config.toml
hidden_size = 448
num_key_value_heads = 10
init_std_qkv = 0.0244
init_std_up = 0.0349
max_grad_norm = 1.0
max_steps = 7560
Each number is 128 + 32 x the weight over its row's rms, rounded and kept within 0 to 255. Layers, rows and columns count from 0. The size above them is the row's rms in percent of the matrix's.

# layer 4 MLP up, 1792x448, rms 0.0349, rows 918-970, columns 192-255
size [ 93  99  94  88 103 125  89 112 126 104  94 107 107 107  98  98  95  91  91  90 100 106 105 100 120  96 105  85 106  99 106  95  99 106 100  95  93  95  99 101 119 110  89  95  91  98 126 103  94 116 102 103 140]
[[151 106 127 165  90 185 139 175 109  78 111 101 154 142  81 158 100 133 122  88 129  55  97  96 130 163 165 186  81 119 112 125 116 167 109 152 189 194 165  95 129 122  99 105 144 108 103 110  53 156 134 131  93  97 107 105 123 137 178 114 162 151 150 160]
 [118  92 126 129  93 166 115 169 186  93 172  75 119  82  89 121 198 127 149 158 147 121 124 164 146 136 123 155 147 122 124 139 141 164  85 140 133 122 186 138 123 117  88 164 137 123 114 100  52 157 132  63 123 149 148 133 142  99 118 148 103  92 146 146]
 [110 124 100 151 139 126 138 203 146 162 148 101 139 110 130 181 116 153 124 153 191 119 201 165 140 102 117 114  87 112 129 127 148 116 106 122 108 148 124 167  90 164 135 165 198 164 165 155 112 136 120  99 104 178 145 127 181  87  70 141 197 113 138 121]
 [141 165  83 195 140 102 148 125  60 119 129 133 123 152  96 104 109  77 167 152 146 103  58  76 145 143 168  85 112 171 151  78 111 155  96 135 210 107 118 193 132 154 146 157 116 114 165 170  93 213 136  68  88 169 102 141 175 121  93 141 141 152 133 124]
 [110 176 144 144 128 124 151 145 183 111 140 115 122 139 137  47 152 141 141 110 119 134 163 126 116 179  88 186 111  36 104 111 116 144 129  86 130 192 111 172 104 109 118 101  82  65 103 102  91 135 128 161 136 147  82 142  89 178 135 153 104 109 119  73]
 [116 115 144  71 112  77 190 152 117 118 131  97 144 141 128  94  92 150 114 141  67 144 126 162  87 146 144 176 158 169 124 118 140 150 125 123 113 139 210  92 133 140 111 144  64 112 150 145 177 144 186  73 142 143 198 141 100  91  96  87 100 178 130 104]
 [136 163  83 115  89 113 102 138 137 120 147 111  78 110 153 138  78 211 177  77 128 122 190  87 132  96  84 135 139 150 114  95 112  77  90 129  76 164 138 155 181 103 133 129 151 133 144 100 158 110  64  86 107 199 159  63  85 159 124 203 187 130 134 154]
 [104 107 128 145 140 117 123 189 156 119 130 173 106 147 108  79  97 140 140 147 157  87 157 152 197 180 151 123 132  94 106 161  93 131  95 101 120 162 154 108  46  78 158  79  84 128 121  85 165  93 100  99 124 128 118 119 144 103 125 160 137 161 132 121]
 [ 88 138 114 166  84 148 135  90 145 141 136 116  75 102 124 131 149 125 170 181 117 141 113 132 123 183 113 147 117 108 141 126 113 122  88  64  98  67 136  70  68 131 108 152  96 157  98 174 120 152 170 175 172 104 156 152 166 118 129 147 130 116  58 160]
 [149 172 102 187  88 119 131  91 138 110 126 114 108 166 159 116 143 138 181 145 130 178 163 100 136 132 149 132  83 151 161  86 126 170 148 135 142 173 161 104 148 149 156 158  97 107 139 101 112  85 183  87  88 117 173 144 106 173  96 101  97 146 142  97]
 [151 164  85 142 117 129 120 150 170 145 104  95 126 160 156  83  74  90 161 175 129 197 127  85 140 112 162 150 135 155  87 132 173  91 132 179 165 129 122 119 101 124 138 194 119 102 160  93  89 111 153 104 128 111 179 141 140 194 168 154 146 136 124 132]
 [161 188 139 127  98 122  67  73 154 170  99 124 168  75 152  82  93 114 106 176 146  70  90  99 153  99 107  44  62 116 164 129 204 155  93 170 120 127  91 169 118 159 141 109 133 124  91 140  87 119 196 126 144 133 140 172 127 141 171 111 136 124 164 181]
 [ 79 117 201  76  99 139  83 168 145  76  88 155  98  98 147 121 158 125 126 113 127 117 113 138 113 177 121 114 162 162  73 108  93 178  99  79 134  60 132  92 125 140  97 137 168 147  83 122 150  98  93 118 136 116 144 104 131 133  82 127  98 186 109 103]
 [165  49 100  77  62 128 154 134 120 121 154 135 146 104 119  85 130 154 119 143  82 127 123 119 102 109 133 109 182 126  89 148 124 127 164 141 156 156 194 120 113 124 104  96 143  95 119 151 104 124 132 187 139 108 137 173 135 159 161 122 137 136 175  95]
 [ 76 218 157 160 111 114 101 118 131 112 127 118 123 140 158  88 145 108 105 133 119  80 113 122  88  51  73  97 145 126 153  96 139 118  97 121 135  88 120 105 117 130 122  97 133 171 137 147 111 103 132 111 106  84 118  99 117 129 111 104  59  86  83 181]
 [142 146 106 197 100 124 131 148  89 122 149 178 108 109 173 140  93 219 143  61 127 143 139 138 136 114 100 138 107 117 203 112 178  94  96 111 150 186 115 166  93 165 140  95 121 116 146 113 143 164 151 112  72 108 140 152 113 135  94 135 133 101  84  83]
 [140 114 133  98  93 121 109 115  67 113 135 140 100 118 151 166 184 140 136 115 174 171 115 110 175 104 141 106 114 139 179 135 129  82  87 129  90 138 145 116 136 199 125 127 121  77  57 175 145 196 134 149  95 124 137 138 132 154 105 130 113 127 136  99]
 [136 161 128  71  72 132 230 157 167 125  58 198 146 145 134 124 138 136 167 193 119 123 130 178 129 128 172 142 143 171 140 111 123 125 120 104 110 104 162 106 178 208 125 145 123 121 116 100 157  89  94 135 127 173 112 156 108  97  88 147 168 173 107  75]
 [158 126  88 186 134  97 138  97  41  90 152 146 158 115 139 116  91 122  89 103 168 203 126 154 191 149 140 175 111 126 140 100 130 134  74 147 153  83 133 150  73 124 125 150 157 145 131  99 163 194 105 141 115 122 177 133 112 167 122 142  81 118 146 190]
 [123 102 194 124 121  99 149 216 122 100  82 127 145 157 173 139 155 128 116  71 134 158 122 145  89 123 155 169  93 100 178 122 188 125 112 130 111  42 207 127 160 139 128 104 163 176 141 114 120 108 162 198 142 176 183 145  78 104 148  68  64 179  99 134]
 [123 108 116 107 152 124  92 251 160 127 161  67  85  81 159 147  71 122 139 154 154 130 124  98 143 120  56 204 108 137  82 106 106  57 111 105 187 141  98 152  88 131 105 119 167 130 139  66 145 128 116 139 117 113 131  92 110  60  98 163 147 172 141 142]
 [124 178 156 129 132 126 135 147 169 135 180 141 145 148 162 153 131 124 114  81 120 106 224 118 141 120 105 158 133 146 152 175 161 125  61  90  82 161 129  96 181 122 140  86 122 126 140 107 106 138 176 175  73 162 112 170  85 159 129  92 169 109 127  88]
 [137 134 139 110 106 119  82 151 143 185  69 107 145 174 137 222  98 168  93 137 140 155  90 162 118  88  79 180 142  98 138  99 156 113 123 100 102  92 173  97  67 193 116 155  91 112 167 160 146 142 154 160 174 147 112 171 111 137  44 140 103 113 164 138]
 [170 114 155 158 134 136  93  97 100 107 131 150 100  97 150  76 140 172 112 127 126  80  98 162 127  87 196 109 118 136 128 160 130 149 130 158 113 152 159 175 137  96 120 114 148 134 157 107 144 144 121 144 103 139 177  91 119 101  88  83 145  81 138 124]
 [132 121 180 132 114 162 201 154 137 113 116  93 158 118 143  79  88 120 129 109  92  76  92 126 139 127 125 112  80 135 129 126 161 118 138 126 159  81 120 122  89 230 113 144  93 150 139 144 133 106  87 144 111 156 217 152 139 139 141 139  96  88  65 112]
 [ 67 130  87  91  82 179 136 205  72 117 152 156 177  83  98 162  80 158 176 156 105 134  61 112 147 169 150 174 149 185 111  82 123 147 190 130 134 131 100 155 146 146 127 126 127 159 153 133 148 103 144 140 101 153 226  61 111  96 137  88 180 154  92 151]
 [162 115 131 115 134 112 140 147  94  69 128 126 180 132  40 128 114 121 155  97 121 214 142 135 180 114 134  93 150  97 157 130 101 134 167 119 109 125  85 127 123 123  97 146 133 143 110 160  90 140 147 125 154 128 120  95  83 167 153 109 111 169 135  79]
 [143 142 144  95  85 195 143 115 122 144 160 127 114 161 190 109 154  87 130 134 130 192  98 120 107 104 115 148  61 185  79 143 116 115 112 147 112 121  89 149 112 113 122 125 102 107  90 133 110 112  93 105  68 135  73 183 150 150 165 155 113 146 118  96]
 [133 177  97 136 129 130 127 187  98 129 140 141 145 104  97  64  77 154  89 137 141 115 163 133 133 169 157 165 143 121 101  99 122 144 209 148 131 169 143 120 112 144 137 105 129 139  83 102 137 110 124  92 170 133  91 137  93 138  90 186 154 117 122 108]
 [113 198 128  98  62 170 135 181 141 132 147  66 147  48  79 115 116 172 134 181 139  94  83 152 126 161   3 126 127 167 129 164 177 168 207  96 118 127 130 143 118 145 141 200  72 134 138 138 135 109  96  90  89 117 128 118  72 146 158 117 125 133 171  96]
 [146 147 161 126 163 174  88 124 116 200 160 110 129 176  95 148 118  90 128 104 135 126 120 113 123 126 142 200  90 116 107  77 106 190 108 151 112  94 104 108 249 102 121 142 130 106 122 127 143 121 152 108 119 142 144 121 136 120 141 114 158 133 139  80]
 [158 202 120 171 169 107 125  83 145 107 130 140 142 148 111 147 151 104 150 110 118 148 127 138 177  82 166 136 179 133 127 109  97 134 116 110 119 131  65 153 119 131 158 126 140 134  96 179 121 113 118 109 161  82 135  86  91 160 179 119 141 107 117 164]
 [114 137 137 140 129 107 153  89 125 122 150 192 204 107 171 163 116 195 130 111 196 110 109 150 109 146 122 126  78 112 142 128 124 101  79  80  79 159 144 129 166 138 123 120 138 158 111 128 104 180 182 105 128 150 153  70 184 154 144 151 112 134 125 185]
 [222 197 109 169  90 212 117 181 196 105 120 120  90  92 159 109 129 101 115  97 111  99 148 111 140 162 134  90  57 110 157 105 163 148 115 181 156  86 140 115 147 122 112  95 116 109 114 110 118 177  93 163 156 114 179 194 183 140 135 138 126 104 143 101]
 [110 154 116 126 151 200  92  90  70 132  87 150 100 126 176 187 129  84  81 135 110 100  94 142 220 142 135 151 160  95  75  94  79 149 172  77 166  96 165 177 115 137 126 179 151 148 143 110 131  97 117 139 164  88 124 186 143 107 116 174 113 195 156 114]
 [199 109 118  87 146  61  76 117 182 188 127  52 217 136 128  83 154  96 160  73 156 139 149 182 123 125 134 109 144 149 103  98 132  99  94 116  99 202 203 132 127 188 117 171  98 163 134 153 127 120  92 146 151 168 108 148 195 129 122 132 166 117 134 154]
 [139 142 177 103 120 135 151  95 138 160 122 105 140 114 105  46 116  91 137 119 127 116 108 122 132 140 178  92 129 145 150 168 165  94 113 111 170 143 150 169  90 103 146 205  67 132 120 146 126 154 165  88 136 163  76 153 165 190  65 142 120 182 142  32]
 [133 118 142 119 116 116 120 161 134 117  93 142 180 204 100 101 143 173 145 154 153  87 119 112 166  74 108 103  94 152 173 135 185 169 113 116 115 103 145 111 103 153 147 130 101  60 131  75 110 128 102 128  70 107 116 171 146 136  96 154 181 138 105 127]
 [166 136 139 193 119  96 114 166 146 116 148  90 139 130 238 137 154 154 139  63 125 159 138 135  88  98 117 172  94 104 129 142  76 145 147 123 114  81 153 112 148 163  93 179 149 189 122 120 120 136 113 136 117 140 144  92  93 118  97 105 121  93  64  73]
 [160 112  64 104  77 162 113 118 136 180 117 124 148  58 132  96 169 127  88  64 122 172 166 129 173 157 107  84 129 115  23 135  88 128 129  89 160 133 164 165 102  94 174 112 131 163 121  49  94 110 128 128 110  91 119 135 120 133  81 138 119 132 107 216]
 [128 165 126 154  93  81  68 117  87 205 112 130 151 130 111 101  82 101 153 167 114 163 128 150 183 203 116 112 144 106 105 105 118 156 158 179 118 102 122  97 131 183 135 127  97 123 103 135  99 148 126 137 115  84 103 121 122 149  95 118 149 174 179 144]
 [154 118 164 150 117 125 139 136 160 138 141 178 133  90 146 110 132  86 129 155 117 142  82  60  97 162 164 134 178 119 134 160 132 104 164 106 135 132  69 136  99  73  83 146 147 145 145 209 162 142 123 116 144 140 107  79 144  65 106  72 101 114  59 151]
 [180 127 123 200  83 105 155 172  86 112 128  97  99 163 111 122 154 112 149  85 126 149 104 131 162 140 136 132 146  99 150 119 123 139 137 105 178 170  93 139 185 126 127 162 110 123 186 124 141 181 159 140 102 128 113 166  76 153 145 142 168 128 167  93]
 [ 84  86  93 150 144 103 151  95  70  90 192 175 105  83 141 205 146 103 161  62 115 141 195 160 161 144 120 129 145  55 136 165 136 102 132 162 178 102  71 125 134  94 103 138 154 116  60 173  80  75  88 114  78 108 127 157 119 108  85 152 146 126 145 169]
 [124 135 129 133 129 149 125 183 113 123  92 152 111 193 155 144 164  90 102 105 128 129 147 157 216 149  82  71 135 133 191  91 143  95 141 104 140 114 140 103 166 123 126 150 143 170 168  41 153 185 148 161 127 153 164 125 123 137 199 195  93  84 119  89]
 [134  93 159  90 130 167 143 116 166 125 126 149 164  83 104 183 143  80 146 115 169 120 146 112 127  53 126 103 127 143  78 123  86 136 137 168 103  48 108 101 142 146 111 160 177  83 181 165 103 120  71 109 128 160 133 142 144 105 124 148 122 133 161  97]
 [155 139 130 162  78 155 135 127 112  99 149 188 101 116 129 116  92 117 131 169 133 155 178 130 141 128 134 164 174 135 131  68 129 168 129 141 146 100 122 112 130 133  97 138  86 152 149  78  54  90 104 125 156 196 177 119 138  99 145 159  96 112  81 124]
 [ 97  82 118 116  99 157 145 116 111 125  99 188 148 177 165  91 122  97 131 198  76 135 125 104 190 137 143  52 111 139  36 156 122 173 191 143 127 107 243 136  67 143 153 130 122 103 100  91 130 102 176 145 132 115 101 108  75 178 164 112 161 167  95  85]
 [ 39  88 132  61 118  74 146 120 145 142 145 145 126  82 123 100 202 143 152 105 104 194 201 148 135 151 125 164  99 196 132 135 123 171 132 153 127 116 186  99 152 194 130 147 119 160 227 117 162 118 107 124  73 147 123  82  63 128 141 112 131 119  90 144]
 [ 70  48 160 102 121 113 133 175 114  77 160 114 159 116 125 160  88 139  86 147 174 137 155 111 126 114 137  99 121 139  94 143 138 154 125 161 169 125 138 146 154 102  95 110 162 127  93  72 151 128 171 118 162  86  90  57 159 141 107 145 101  66 154 145]
 [162 171 129 123  94  87 170 112 114 157 107 119 133 121 157 108  84 113 202 143  97 169 161 143 153 149 162 133 124 112  77  77 181 148 180 119 109 116 159  93 121 111 143 111 134 163 122 173 102  78  81 115 199 165  88 156 131 146 140 167 150 173 172 109]
 [118 121 153 135 106 114 145  89 118 145  89  70  73 187 158  63 158  98 142  96 119  89 206 184 160 145 133 129 103 144 156 117 151 123  90 104 152 144 139 161 138  65 116 132 113  77 111 169  86 135 122 102  66  79  42 154 121 140 117 212 106 226  95 157]
 [ 76 145  25 149 116  94 122 144 132 137 130 129 136 124 153 102 150 120 114 113 177 155 125 109 132 135 124 153 169 150 144 101 162 121  42  40 101 119 160 103 131 188 135 137 135 114  62 135 124 157  41 143  83 175 115  83  85 143  97 150 128 154 119 124]]
# layer 4 MLP down (transposed), 1792x448, rms 0.0348, rows 918-969, columns 192-255
size [ 97  99  91  95 100 115  91 108 121 102  94 104 107 104 103  97  97  94  93  96 107 105 102 103 105  95  99  91 104  98 104  96 100 102 101  96  93  97  98  96 118 104  91  99  90  98 117 103 102 114 103  98]
[[146 138 128 117 158 183 145 168 166 104 144 196 169 115 101 133 131 113 124 126 162 133 128 108 122 135 117 152 102 134 124 120 130 155  42 137 117 142 105 121 125 176 123 119 104 149 137 113 139 184  87 113 130 179 174 192 138 129 155 131 176 180  86  71]
 [106 139 153 135 103  83  59 117 184  93  72  99 167 134 136  88 150 110 116 101 102  94 167 164 115  97 116 107 130 126 147  91 152 161  83 113 136 127 134 143 146 121 108 110 143 148 137 152 164 212  82 101 120 132 131 110 125 106 147 167 124 163 137 110]
 [145 141 157 165  82 139 118 110 143 131 143 135  93 111 175 105 149 158 101 135 140 124 152 200 122 130 113 157 135 155 131 110 168 152 126 125 155 127 100 140 158 139  97 137 185 133  60 135 155 109 180 128 152  82 126 161 152 146 139 125  74 108  82 122]
 [168 106  93  84  50 134 164 159 168 127 107 163 143  48 153 128 116 170 165  87 122 107 117 159 125 139 154  99 117 148 131 129 108 133  37 104  93 118 148 135 136 189 102 161 132 181 131 150 124 140 128 176  62 131 107 120 107 156  83 137 120 121 123 134]
 [129 124 101 110 135 164 101 163 139 125 121 147 110  87 217 133 191 125 123 173 155 169 132  84 122  84 129 183 187 161 112  85 146  98 172 152 136 161 146 145 157 146 114 149 184 144 161 128 129 120 162  53 106 100  90 133 142  84 125 136 170 159 117 146]
 [155 127  86 158 155 158 127 119 137 129 112  80 153 188 126 146 142 109  79 145 118 230 110  98 123  94 134 191 130  79  89 146 110 146 168  83 120 105 195 157 124 114 124 208 141 135 139 127 100 131 162  87 113 141 147 109 131 110 152 100  97 145  97 136]
 [101  88 119 116 145 125 138 145  81 110  74 123 133 129  94 150 115 184 107 189 120 102 150 124 105  77 128 128 117  74 123 141 154  93 119  84 126 120  96 119 150 130 121 165 115 143 137 141 146 111 146  92 111 151  74 113 107 118  21 104  81 177 125 172]
 [132 120 137 141 126  89 102  75 122  88 139  71 131 148 147 119 200 175 126 120 125 145 158 138 148 161 135 151 137 194 165 124 185 121 200 130 165 145 109 123 126  98 110 161 134 112 113 131 108 116 118  50 106  87  90  65 118 106 161 160 175 105  93 140]
 [107 136 105 152 111 167 120 106 139 207 124 158  97 151 119  75 172 157 198 123 107 149 141 123 162 138  70  80 151  89 148 140  85 127 111  99 100 141 161  71  90 109 110 103  96 110 101 151 176 138 159  83  94 140 123  92 117 117 157  90 132 108  78 145]
 [144 134 165  68 157 117 132 162 192 139 123 183 147 115 125 123 124  85 133 168 159  67 120  81  72 147 120 127 146 137  89 164 131 128 101 169 123 122 164 107 108 123 125 135 103 114 179 116  59 191 164 155 100  84 112 103  68 163 177 136 105 116 120 116]
 [160 129 196  53 128 124 149 119  88  71 108 117 100 145 104 143 137 122 122 104 162 134 128 143 174 156 162 165 128 150 176 103  90 151 123  70  81 143 147  97 113 197  98 111 118  85 125 215 111 136 139 191 160 137 130 108 123 113 147  87  90 121 123 123]
 [164 163 163 140  48 142 116  94 130 171  88 170 126 138 130 158 153 117 135 184  74 137 156 123 140  72 162 105 142 188 173  89 169 155 116 163 112 138  98 108 138 140 174 110 122  72 119 162  72 149 142 153  97 131 122 120 169 122 153  85 126 141 123 146]
 [ 86 100  88 117  87 178 107 133 130 132 138 142 120  69 176 146 156  60  83  92 132 166  79 137 169 191  93 140  76 104 187 121 134 144 157 121 167 160  64 133 142 132 151  99 123 127  95 115 121 135 147 118 161 128 152  86 110 141  88 114 166  81 162 159]
 [127 134 124  95 152  81 149 197 131 147 171 176 134 166 156  89 154 107 144 161 113 125 149 124 107 109  90 115 202  62  73 123 137  45 158  91 222  84 209 139 144 147 135 125 177 171 114 116  82 166 108 143 124 133 110 140 156 163 113 119 138 128  90 195]
 [134 124  39 140 145 126 103  90 136 195  50 137 148 125 145 103  96 125 148 154  92 122  72  63 116  99  73 152 105 109 151 190 113 133 175 118 188  50 113 119 175 143 138 138 153 130 132 111 180 150 144 154 184 140 113 101 140  72 114 114 113  66 147  92]
 [120 167 155 184 136 151 146 132 164 181  88 125 142 137  92 159 159 193 141 147 146 103  76 112 138  82 137 141 122 152 176 107 105 136  38  55  80  81 164 135 104 162 146 155 126 128 152 122 138 184 160 101 177 182 163  86 135 177 104 111 164 113 147 100]
 [164 122 135  84 131 148 150 118 134  89 160 143 109 134 148 170  77 122 158 133 126 147 114 126 139 152  82  83 105  91 115  86  80 157 108  72 140 134 122 130 181 156 157  77 131 146 120 125 132 123 159 118 111 113  95 107 106 167 137 129  42 140 166 160]
 [140 136 155 115 163 102 139 175 160 130 101 100 134 158 189 167 101 139 121  80 102 142  92 175 145  76 134 143 142 129 127 125 156 116 138 110 155 107 146 112 117 124 145 145 108 152 183 146  97 134 150  81  77 132 112 120 157 135  81 101 119  98 107  67]
 [202 110  90  80 111 106 120 177 136 123 169 176 161 139 199 170 130 107 127  96 143 131  80 161 131 135 149 178 114 151 114 138 131 154 107 216 100 133 125 107 187 166 108 160  93 102  46 113 138  95 105 183 131 115 150 160 164 159 190 123  87  92  96 110]
 [102 147 140 165 143 125 105 124 122 178  49 176 196 142 129 171  60 100 139  89 128 116 118 150 139 129  79  56 142 177 110 118  91 120 185  96 122 156 134 119 138 161 110 147 120 151  90 101 131 129 173 134 134 117 160  75 118 150  72 154 132 160 160 116]
 [ 67 157 149  76 144  79  98 118 126 104 189 110 150  96 180  95 107 140 129 171 164 118 133  92 130 142 118 117 130 189 130  65 143 113 160 123 146 175 212 120  96  89 163 126  66 119 143 133  67 201 176 137 112 147 160 112 125 108 117  82  75 113 150 108]
 [167 168 170 104 103  96  83 126 158 144 103 142 199  83 149 109 182  68 101 123 181 194 151  96 143 167 175 108 149  88 168 122 145 144 193 126 130 138 105 101  41 129 111 117 155 119 131 144 116 130 124  78 152 142 138 147  77 142 121  61  82 140 147  87]
 [184  45 122 183  91  75 154 102 143 164 147 137 163 123 142 165 179 122 113 153 137 154 137 160 128 132 139 167 175 110 138 143 139 111 179 166 123 166 142 167 111 144 140 110 151 181 139 141 103 128 133 181 121 109 118 166 114 120 187 188  80 152 122 159]
 [165 126 111  90 162 139 147 130 102 205 144 159  94 123 147 120 111  96 207 109 129 108 143  84 159 121 143  39 117 121 178 117 157 160 162 125 154 158  92 151 121 122 138 112 164 136 170 102  93  80 164 148  69 153 133 187 153 167 140 136 154 100 103 108]
 [138 148  80 126 129 146 156 178 142 161 194 199 120 130 124 172 100 160 165 109 122  55 140 124 131 118 138  96  96 136 191  74 162 147 161 127  69 108  76 124 166 124 146 121 115 132 105  79 152 113 173 116  98 175 111 111  95 133 114 137 155  66 128 118]
 [127  97 139 109 109 114  86 146  67  97  97 139 125 121 179 145 187  28 179 125 130 162 117 125 135 141 148 133 118 114  80 130 129 116 125 144  62 112 156  45 184  96 121 141 114 162 148 100 138 151 176  59 138 193  91 187  99  73 160  85 167 152 113  84]
 [131 173 120  69 148 131 121 136 117 112 110 115  54 105 129 120 120 126 135 133 101 130  88 122 113 167  95 161  79  97  89 130 119 111 118  94  91 133 178 143 130  91 155 132 128 117 111 132 142 182  91 104 134  92 182 154 129 129 115 182 174 150 136 182]
 [110  80 134 131 153 140 102 120 185 120 109 128 129 166 121 154 122  85 112 130 107 165 152 129 145  87 143 116 164 152 138  72 151 109  62 119  85 143  84 108 147 172 144 166 141 113  73 126 117 129 146 132 138  97 161  95  79 209 125 156 126  98 118 115]
 [146 163 122 171 110 122 104 126 108 101 112 141 175 116 164  86 146  60 130 107 159 150 120 134 143 180 154  57 127 123 140 108 153 116 150 140 145 139  76 132 189 133 150 112 149 160  74 109 134  81 151 130 164 126 110 146 180 129 171 162 118  85 146 185]
 [118 143 182 134 156 112 151 116  23 132 102 135  99 174 123 146 125 162 121 122 102  64 100 176 177 110 161 108 107 144  89 128 132  95  79 152 112 179 182 135 134 154 132  81 191 153 192 148 155 129 118 124 112 107 139 182 127 159 120 141 122  84 148  83]
 [122  95  84 161 159 100 106  85 118 200 110  78 132 124 161 114 186 113 159 156 156 148 139 120 101 181 203 131 130  68 176  82 121 141  80 141 145 171 137 129 155 145 118  84 133  61 109 197 148  68 157 164 113 128  40 131 189 137 119 125 146 125  98 123]
 [177 110 151  84 178 131 129 146 181 114 147 123  65 155 121 110 115 162 145 108 119  91 153 122 112  70 153 130 134 125 112 141 143  77 105 147 166  89  87 172  97  82 119 154 155 171 158 141  81 101 133 133  82 117 138 146 161 118 125 111 142  85 132 141]
 [ 62  99 159 149 110 121 133 141 126 118 101 161 128  65 118 149 140 163  84 127 106 137 134 162 148 157 128 174 150  86 127 143 139 140 137 119 119 127 134 147  56  86 136  51 163 124 106  94 130 102 136  80 198  70 190 124 117 125 143  78 204 142 135 134]
 [157 169 144 130 107 140 108 120 123 137 109 105 124 164 133 147 147 129  76 134 203 142  86 152 102 100 114 127 136  77 130 163 124 104 130 160 116 131 154  97 110 140 144 158  77 114 115 115 101 190 102 191 106 134 133 156 133 128  86  70 191 149 120  90]
 [119 151 160  12 151 102 173 115 121 185 166 100 101 154 131 114 139 146 156 134 138 117 103 198 168  76 152 145 164 121 159 139 111  87 126 164  98 140 124 186  90 114 158 124 140 135 153 114  83  78 147 106 143 159 129 112 102 139  70  94 122  39  88 169]
 [ 97 115  94  90 170 131 143 111 146 131 123  92  85 123  75  91 109  95 117 149 144 136  95 160 146 136 142 115 168 150 106 162 146  51 117 138 163 164 166 164 114 106 121  99  99 108 109 146 148 132 129 146 107 133  92 120 107 129 119 163 197 124 158 175]
 [ 76 170  99 128 102 183 137 132 153  92 115 111 148  95 105  92 178 173 166 161 149 111 165 117  95 183 157 128  90  70 128 102 131 114 121 169 118 125 101 194 138 145 107  65 123 190 128 110 140 147  33  72 122  78 112 138 133  81 148 159  82 101 163 133]
 [106  89 110 170 137 138 169 136 150 156 109 149  74  61 197 110 106 163  94 182 115  85 113 202 133  93 123 100 123 165 122 138 156 138 152 137 100 117 151  93 136 187 132 120 227 148  80 162 157 120 114 144 124 133  83  93 141 191 103 119  80 176  24 148]
 [148 135 130 120 110 135 136  87  89 135  80 107 168 161  73 163 163  80 105 175 122 138 169 101 174 141  99 109 174  74 167 118 121 100  67 101 123 105 106 110 121  99 141 157 141 133 129 173  87 122 138 119 175 110 154 133 132 139 166 154  82 140 185 132]
 [130 131  81  90 125 156 160 150 158 129 115 108 100  38 145 103  86  98  73 128 123 136 140 149 136 153 133 170  98 137  99 128 130 201 138 142 207 128 147 140  85  65 161 136 127  99 154 138 102  80 102 120 100  82 119 178 106 144 138 196 168 118 141 138]
 [ 90 142  93 124 100 115 142 123 180 114 164 130 119 129 146  84 163 149 119 145 127 153 196 185 158 152 176  88 110 141 123 187 155 222  78 132  83 126 138  84 136  84 171 137 130 143 156 158 108 126 146 130 138 173 130 108 110 210 173 181 175 135 114 117]
 [147 108 129 124 138 134  87 136 107 130 113 152 107 167 153 127 123 122 199 144 131 123 103 141 111 151 129 133 169  65 157 166 119 124 151 128 144 135 176 105 134 124 160  84 144 151 177 139 194 135 160 151 106 156 111 107  31 171 171  74 124  93 115 116]
 [145 119  82 129 191 103 149 184 103 130  97  56 160 113 116  92 129 118 157 104 154 179 136 167 251  95 110 110 100 123 141 146  77 145  58 185  83 169 144 144 142  74 139 123 154 182 141  77 123 141 174  84 124 143 165 129 157 133 183  99 111  84 143 120]
 [106 176 143 178 159 143  82 115 147 108 191  90  42 177 130 161  99 125 113 126  90 135 107 113 128 156 100 143 163 159  55 200  93 133 118 124 170 140  83 118 140 107 108 181 127 140 118 205 133 164 100 121 167 139  93 131 128 182 139 125 159 157 112 134]
 [158 126  69 118 168 109 141 150 143 103 124 123 171 125  90 148 117 121 103 140 103 145  86 142 148 160 156 132 137 114 111 118 104 115 122 105 121 171 170 160  97 181  81 156 182 131 132  85  84 113  84 127 106 145 133 101  98 163 117 143  88 200  89 124]
 [143 128 142 143 166  97  83 118 130 146 126  95 135 149 118  88 132 135 181 122 127 101 149 145  96 153 117 172  88 142 153 137 127 118 179 108 114  96 162 181 127 131 116  64  96 175 141 153 157 184 127 106 138  87 183 188 130 140 191  89 113 107 148 156]
 [154  85  97  91 134 110  83  65  70 110  55 102 135 141 114  91 164 109 104 133 145 128 123 117 116 161 159 195 125 134 123 128 120  92 190 116  96 122 159 113 125  98 163 158 129 155 123 153  99 105 135 137 128 131 147 145 144 133 150 133 175 168 153 177]
 [100  76 117 123  84 124 122 172 165 105 162 213 105  33 118 112 155 133 138 118 125  91 125 150 125 136 152  38 178 175  81 152 144 151 167 164 112 118 150 133 119 120 172 115 132 146  76 177 171  92 110 103 104 138 102 147  80 186 165 139 133 123 166 171]
 [202 176 109 160 164 129 116 164 142 123 148 130 159 161 151 124  56  86 109 154 139  88  80 131 155  80  78 139 114  57 162 160 135 109 134 114 108 144  80 165 122 125 136  90 125 107  77 124 109 196 117 147 182 110 116  90 147 151 158 138 150 132 111 135]
 [104 151  79 116 123 102 171 169 103 222 144 156 139 120 152 146 147 124 107  95 130  92 145  90 110 132 114 104 144 171 141 125 172  73  83  84 196 159 130 102  71 150 180 161 101  61 124  87  78 146 165 106  88 185 115  61 202  74 106 157  63  59 141  94]
 [ 96 173 143 134 166  96 161 159 124 112 121 154 148 129 128  58 148 122 194 130 110 131 152 162 177  77 139 110 203  89 136 112 146 150 144 136 106  99 136 131  82 109 214 129 143 125 117 125 123  86 178 147 116  67 112 166 116 181 140 132 143 112 104 110]
 [114 120 145 195  97 131  63 106 119 123 147 155 152 139 195  90 126 107 150 153 107 103 175 138 115  99 124 107 123 154 187  99  85 143 115 101 127 118 159 134 128 146 134 113 183 128 109 148 193 125 139 138 141 172 104 120 110 123 104 146 163 101  84 115]]